From a checkpoint of a small transformer trained on Wikipedia.
Size: 2 heads of 32, MLP 192 SwiGLU, vocabulary 1166.
Each number is 128 + 24 x the weight over its row's rms, rounded and kept within 0 to 255. Layers, rows and columns count from 0. Numbers have three digits each. The size before them is the row's rms in percent of the matrix's.

# layer 4 MLP gate, 192x64, rms 0.123, rows 0-191, columns 32-63
101:137127130094173122107141140126080117130125099106139141150099112142136109107116124122137114166120
103:125169097132075110102115174100138106097151145128107096161138145098151129160090124126143146132133
095:140089157121132167104151129114132102130155082107121152137129155123179148125132120165148141132149
103:153125159145162151109099145130105094085098109128121152186127133156168125150156129101090173160088
109:094116124163160142135141119125171122104132140172140129156159131128135121123151109142142099111139
103:120112133118099080163142111128096083139111115136136146083147117140122178117136130122165158161111
099:124121138092099142099103127156135187140094135139130162138181132116125165164150144105135135149119
101:144124181120142126171095133128139164141106112142114099119133131155166145084120113098172131140102
092:150138152114139182080144096130103154147124136140093143097140131128107091147110138100130138118089
100:142115116164161121139131134137144098131143171111161093115112140131170096110101166125147157115117
095:138093092124169109133162105124099127155143110153138103092140135168136135111097123116086193142156
095:130145154134124148127117129114170088149129095154165123157141128127085124150123094151102137078170
102:154092173146122114194123110132131072160107128129075141106109117136105084134143138105141181124112
083:173144154155139119111130122102110166134151093048159140115129090099092137143151159129105115165143
099:084173129157151131151117153110091104138166149105120118136135086080115110132097185145133080130176
103:111088177133182146121109127079116130120132186155139135111142123117105113136137156110137122107133
106:183117117111133080124122140131165127139084144129104118159117149139152132100139162083088125122137
109:143167099122145137123106127127121114129107161094116171161138128093104120101079131139159129143119
106:118079098156147127141116089112111154098158126120121127115149115175154141118097103136134113102130
103:173126124132106107129117154127144118171155139134112162178136128128092178090153168128164109110095
099:103132129141133109131171204105093109124115153152105144111162111162121159124106127163105158156141
092:105112141199171163141099129131136110158138085107132153160128111135156103117068114096124123145129
107:116097143116188141101097113108122153120105114163127143094094122124107116101088104090114140120092
099:132141115119158148139116120106128160155163107076157127122162162112089135103096138103113125135122
101:116149117115128165151135156087077133126145134128126138163122132120147146120151162125117158161150
104:142069153134151093144099169095143122142150130138156108154116139118141147107160103125144147109156
095:149148157152126125074101119112094152116164169120151098161145157145137120137099081119125162139100
097:134120144115107136116153124095112167077099158142089131144101128124162131152117106130169151173093
092:113143162159156136166141067141149114126138145154155156151117111105124144118106142132150152142107
101:176135071159151146141110074107133112170123181102147140151071124121145157160143145108115108117114
093:146097107136135138183134059118136146121121131149127091106100126113155184149117137105134113144135
084:161168134133150094145147122121113119124115095132135161096161098158081152124067116149125151103121
111:123163092100131116117131128108141126137147136126101160159098124121148148154074155085125176108141
098:140144120087125132125094146137101156136116123123113163084189131129146104144111144179151108116142
093:092134152118126136141090120156124102135122093156148143088168151144131100126160132127123134127119
092:129117123112136109146151146091124172119122144163133154094156116137145180107123089126169136152097
105:137129084100152119114121159140101073157124122089103136133105124149122087131115123109091105130123
103:146154143106111100163114164121112095145166117178111127156165126152099100136151174195119147110153
102:107101127099109093109114106135137122110164124118156158144135134136098134139116152111175161091123
109:123130148155105116143099069099141093145143146091120097155097120122169123122127104101100113132159
103:080146138148143117160155128079122099112122116117109142124172155138149121111114119139160137114145
094:092136109097156095126110122132163121125129110146143119101073114145152097121133131139129166151173
086:131142138129112140125147111092074134176125140151113070151163118106114123090129105135138073142132
119:125099120136090149120116108121116151145105130120155122138087132155134117101110137134084076096137
096:142122112127088142146106136141114158169097131080119162167126134106137139156100139130153129099117
096:103149131120136125092105141099173116162087148181141121141189134096154121135142151125165073136104
108:136093132140154088123142153124111117090168145107121175161107112127170143144129142148142117164124
105:186092092141115157143131102088142153124127108131136117143148126112121120134095141094128151146132
103:097099111109078125108142131091138154139137160166151117111157137102108121155152117112120153131116
099:174156134100146123122145125102099119142130136090174160158115117154126111151138143103112160111143
097:132173139162112145093144154124135136143078172137104127123118133110163112161075142137096129140171
096:130141090113127129122121140103141183158119135125141186149161145132144130106116101109138098140107
086:110122093116131130150144134157079148144147136123128097144100174143145106135135150097125114064125
098:131138097124094099134162189128147097093127131137131156133120114120111142153121138149181127155115
106:109086115129127149130125160156140103133121122134205075156152185133099125138136131134117116145087
110:090135092122187100119104119121151146118100083104124125173163159150131126134130097114084162156133
098:130121144132133112135120139145172189052122148139132099137102101167141124116092105130129154155123
094:113122087125155100138140094101114139120109124143121153191106143137106114095155131124113157134136
091:149111133144156156127102140138130106172129157147146123088141126128152139144150120150178126128174
110:111118120108104075155120138095078096122097141125132139150107120105078122097176175114107099142106
092:119136124134167108135159116120110115096150167134112087141127088125161136145135139140127142109118
098:150155147107131156131111116135109167137139102144110132125157072123114080129093132118140173142110
094:147113115124165155138198139110121113143108122168131148096111124088107123112123105124079155142131
087:134133139173107102165138118172101122122126133102115127148108118140185132097122107088126133155171
095:135086109113146147145095150140163099176156132131094147126121092133146102172123109114160167126114
075:137135098139169127106125104150134121178150156123153112139127149101115108129121131097148124137177
099:126124125115150097099104114141131087077113151133118097159188149136145117132126156120116143197104
101:126092092154163120156100101130134115099138120130139104133119086148118112136104167147110109094115
092:133143162122128157118128130106126176173093142096136140143150112097151133162151155103134121136082
097:118108074133112103119144164152145150119107158162099131154170119117113145156115158100147100072133
095:111135097124107178108133112121099172165110084139121150121123138140146114145137155133103141139167
095:107153091128152134107151111166144174099121113173097138120131097121159092144137114133141126197108
111:123147138144114132157129155093127122173105123176133098138116080137142125096151111161159139128192
100:155146129157097087116124146156165111133129186132135090119120114137080132123137156147128131109157
106:140148145144103097105155084126156092165149134147147096143084126117149168156148141140112152170153
104:138101127154116113130100128126116125131115135154148148145130152116185165121141112102118085099075
098:123168108106129129155100103118116133124144126107084119130138129128149176161118138151154133147110
096:150119115158137136105114145143112115139119158108135064142109104134146132092155127138171130191151
086:123109141142119145150071140146111136144137139140089157107138106130139148161146154109084170114151
112:163115102130156125139123110119170110125133130148121165141139149102124113096137169105062120135094
098:146115127105108114107132148127104137120157132157173116183145114128129167122139126144122118119158
103:167114131116110092123124144158177084119144118142121147139090088160121144126143111139164093142173
087:111120137139179166083125145115114167143154132102127127119183123162170116114144154131109158124107
091:149144141099160161137164154108105126152128112137156142164125100123167104145150122166169159123102
099:071132124122152111123083134124097143132136141199106131105104105141131154116100135155109107143154
105:098088176087145184140158142120142120098132133142105140153136145138114166116071147120119120182116
093:089139162084102099117127148102122132169131173154158121106099136119106150108127094144142166084124
101:134102148171138125120119118129139129101155154180112129162112116123117134144134143076118176104120
097:150133111186147146171132118130152152139132161148145105075127117152154105068114151141104148131123
091:116167121166143086157127152124110127096124114182161142126118148141128165101163144101128085125123
103:116131107128152094135125144143081147148160085111142091114153090094161148134143082148117131156098
102:128112094109106110141110133152123146171124168115129117110107158124120141148146114125132141157081
095:117124100135097159123107101130113125123137186145106164115151146087165124146142163115142076110105
096:121137119136088146086153147125089121114114109142140118124175127107154127128128156137131152120098
108:155143095100117102118133153075111147130103158150094103121088128153124074108168169139101091157132
107:098134132126130089139159111109123164111102120169097106178129109133108136140104095088146135141132
105:118099117142122171119108153129155133101097193140143130118132130121184173141153104155134152144132
098:128127126114084104145128081142149128123116122097146101140122091148141143147150187143126100134158
095:112124085104090149142123163127140135173138112157134164150091101121111129146087101128078096193109
095:152119132138153090089138131169139140145139148100159107134097096159139151117157136073155112178140
099:130146103127093131108127094120125118118094148139180104101162121091110139116119137132104155128122
095:109106143183168133139114106157083147170101132088127131153112102115131149134124103154150090132138
102:110146130168093126099126143074134085118110111103160167150130149112154167140138122134120111122148
106:129100129154122115147113141133140157107117159119123119116155097111112145127157132111170170146142
091:127132114136092125163106129143100115104118158158108116118128150144157124123160094137106112162139
102:104138093140113099118101092071160127126154103139145141118081127131175111115136140141131105146095
093:137134154152125133128158084096132122115159162147134166136156153151136113150122162150155160103147
090:152118135171129133100120111126138115114082154138148116107182124112137048111143149130117129094152
104:141103109095161175148115136110126141103139113084112090143105167113173172112073147108104116104147
090:155127131149097109152105122155085160095095114117129137129093131159124149093108156135139126135096
101:121136147161116115177064100129133146105138126151140174079148094148118128118090147153119094146143
093:120109134106083109105148159146124111131116122165131113081077156162126145118135138190126115151094
097:074100117112126113092131095147119166121158143103153078141127078121166106128141127152118120137097
112:131096107110123137109132146106193095171122144153147120150127155183088134133116146116119147092148
094:117121135148124148126113142132116101127123114059113134131179124144189135133152096073139126159172
101:167145130105108122087105101135128163123094124126148069150168130142144149092083124104103104155147
101:110133133073115103148097125128139111174074132121147090120098145136148080155105120091134132156123
101:118129165095161125117143128162110142120131125114106094160099125171168102060143088093147113127085
093:100128153122114126117083113099148140157153122125144147125140125182117154115132111128165123102141
113:131115178121160104131132133091120143138117110145099119141128095075134123120149133110096115074127
112:136138160145146158140143136124113105127131177125175120107160171143140108146140168153109100162097
107:124091127165168169103102151134114117159085113093155128095147112139132126168124161102128121116095
103:104131134147090135101141100132113117116161139165124156142145107136128079161165131148089136118119
111:136079156113115168114089104128152116118128145144112131135143141139129158079149134135150149124147
118:155148153147097113127124088116162122143160138139105156087176121134152116118105154166116185162141
097:153088116122127151097126113083143135140121143107144101152155126148127132122137093126132135187128
101:114120149105166157186129148122121103124118062144142132121166130129164127148100149101124127117132
100:103118114136127068171136127100105121153150116151152120124113134135098099139154093112105152117144
096:109110157118101167138127153173108144124109138097143119154120149117113158101106111157106104101131
094:165120076130073128156131105130127099149154125114091165133097141165159117108141162121088163126118
104:123165149157113137090145112134132145131085126145124111122142095120147133120146140194168148118142
091:150137129135125067155135127161085114154111166123124099101172078152103111137110122093166148133103
108:112138164147185125131135121131090127136175095149144105156121129158095115127108113129126130090116
105:115113134110124135152090130098134118188101129136161138138135088096100133183105111143155072128124
107:128137117165105135112114121119141098121150132138146145122142091129140151155177135156144133135130
094:128096121166144135113131133161148117159125136170134162186121137085082127108153134150136127142113
109:098139190105117121108159196145145137135146143102133103125154090131132101092115116100129161136152
101:164121096136114108130123148132140058137130158130122119112130074083129144109096160101147087176132
094:121120136108119079143115113120109173127144093140145128131131147154126163095119127134117109107119
104:140158112181113152131136146088127117128116143138116152117130138107137122122102100164122103154105
100:081121103127124125143092127157130147171099106144149157143153145137128134103158151133113134120151
101:162119117083146114137140154136132093130171110078125111150123130155088119116102140080153105142149
110:135142152133108118107129140098132125165115118166076152160136137117107142128106122125082121140175
096:136144107121124091102138087148163128095099133110134120141095130145163103136111147122133120194133
092:092133134140090158146120099163128111127161150078127138162158148129176110146118130108110122110100
117:125095096119103141133094139122118150101135116119134135132083155107135081136097117136166110122094
100:119142115073130098146118169109129137153151113167081119130080142143069104115064131119102129154156
102:145131108124089085113138155186110164135131148155133115143133140146138119108117108122152176145118
099:139093104127083147119143148143087120136088160109141167132144111135142155102135130124153123132113
097:153130140184146104171175112100135123098112148128135155146158137118191133116123110149112105143141
102:115116146101119124105099089153117096115133173112157139137125115094135126120115136104131117136102
101:123123105124081108136090119098120101156132155136111142160125171147098129135109118091135155098123
102:123112149119138115106120142182150138145089134165115155116134128080121161103110170147172143118102
091:125126166124108118140140139151108135090091116138137185131107158122141155187124149146149182095124
107:182099120151143132111141128099118173103131117122154178134087161151136127120136141118114133137146
098:143094113106129149143133124120123138138152147143147128115103126142111170161146104110103120131113
110:128114157141130133148101149113132106084115147168134131188148159132115116129109136149144128107156
093:190159183101146144108154105109098105119127111094094130147155105101153091139119111131120093137121
113:111089158108116121150097147121147135114135124149165115127089122149141143130123104130141172108157
106:155084105113131099107088079144109110151158140176089112140105116105142118100104109138172134148125
106:112110082140161175119149151117060135120141179130135108097100130109133114107131188129089120138149
113:130098130090112148145128120112125109097128137167116057156126124126150093109129112129074111144130
095:100150085141197104131154088110168095141093141150166099150140136122131164114114166110127127109113
094:119090137139097106170107164097067099115127118123105119129152149107092106118132125129098124137113
093:137141140117118124129154106152107083086158104114148137122167147159156140108167121111116159168135
095:156093147117123129183125146127124102181130108126131139177148134137140135131161137125123146101116
084:143113107121131121170135129145153118152158164110141139144134159100093174079087104130100108172112
104:135108120164113143131085103131098134146107150147095087114126129155119121173100112176167126165124
101:101109110138171105126151109106153101133095128123179154144104137140147105128112099139166099165103
103:107102151129124135142121156133149131131119117180129132092114115127128174131099144135139161159110
097:174143092114125155137120156129140114137084169125146124155096154146133103128137174110160133155120
094:151134118117102131148128149096109106130125124125115130143150153092106140152138158109116155162126
103:156119130114173112133134102153140117134108133116162159139089108095157111148093159137140121100107
097:127133101167155095142136113133122164154081125154106168139107108142111145095153094137108113166175
095:133141109095109110156137109150123085130120152138160107142166128138145112158124123111164114147154
107:157113096159148144094124124075139109103115140099127110158146104222122111150171158131148125125096
102:154048160117120137154113132112116113096177109152140120129127121117131147095133109168105126142092
100:122172154121158110169127113125166145149118109139149189111087124106078134081143158081119149105121
111:188101146124126145141130139117109080112148132156094144101135139153120119110096137168153124056092
090:138135148106066137194153132121140133122097172152116113111100120147129106070107091121142135125170
100:124159074155142128125105132102102152113104134112129142062149126127145110152141154087141136133127
093:125152134128116122122151139141132108095147109149146136173157137086090138139124137140148115134145
102:161136106139121152124137105077106123113157114154112109146092177120184083141165139115120131150069
097:160117146142154107134121149139116152105113126119107180125071134127123151114112138099075160130159
104:124151127181095133124116130170119127084166157114112122115071118121165118129137175164113150122099
096:115095148104177163143124156162101152149112107123122098124146141140148104136111115139112119151124
108:093124153118135116153101149143099132099135110093154104160170135155151191119111137101100142161113
098:118115114106122182135131110136099101123114121129172103116141148128158182102136123176164126122123
092:114143142092140143135112135165132132118119180163136123116140162110126107097088071119187110096130
102:165147119145146121102123106107125160143133127175100129095101134139145130124134149143107105173135
104:132156121136107129149096101132108173121102133141116137149131120158120132134100107139131140135125
116:124142157120129081137143076134126130145128128139128122143153115092098138138103094130097138176077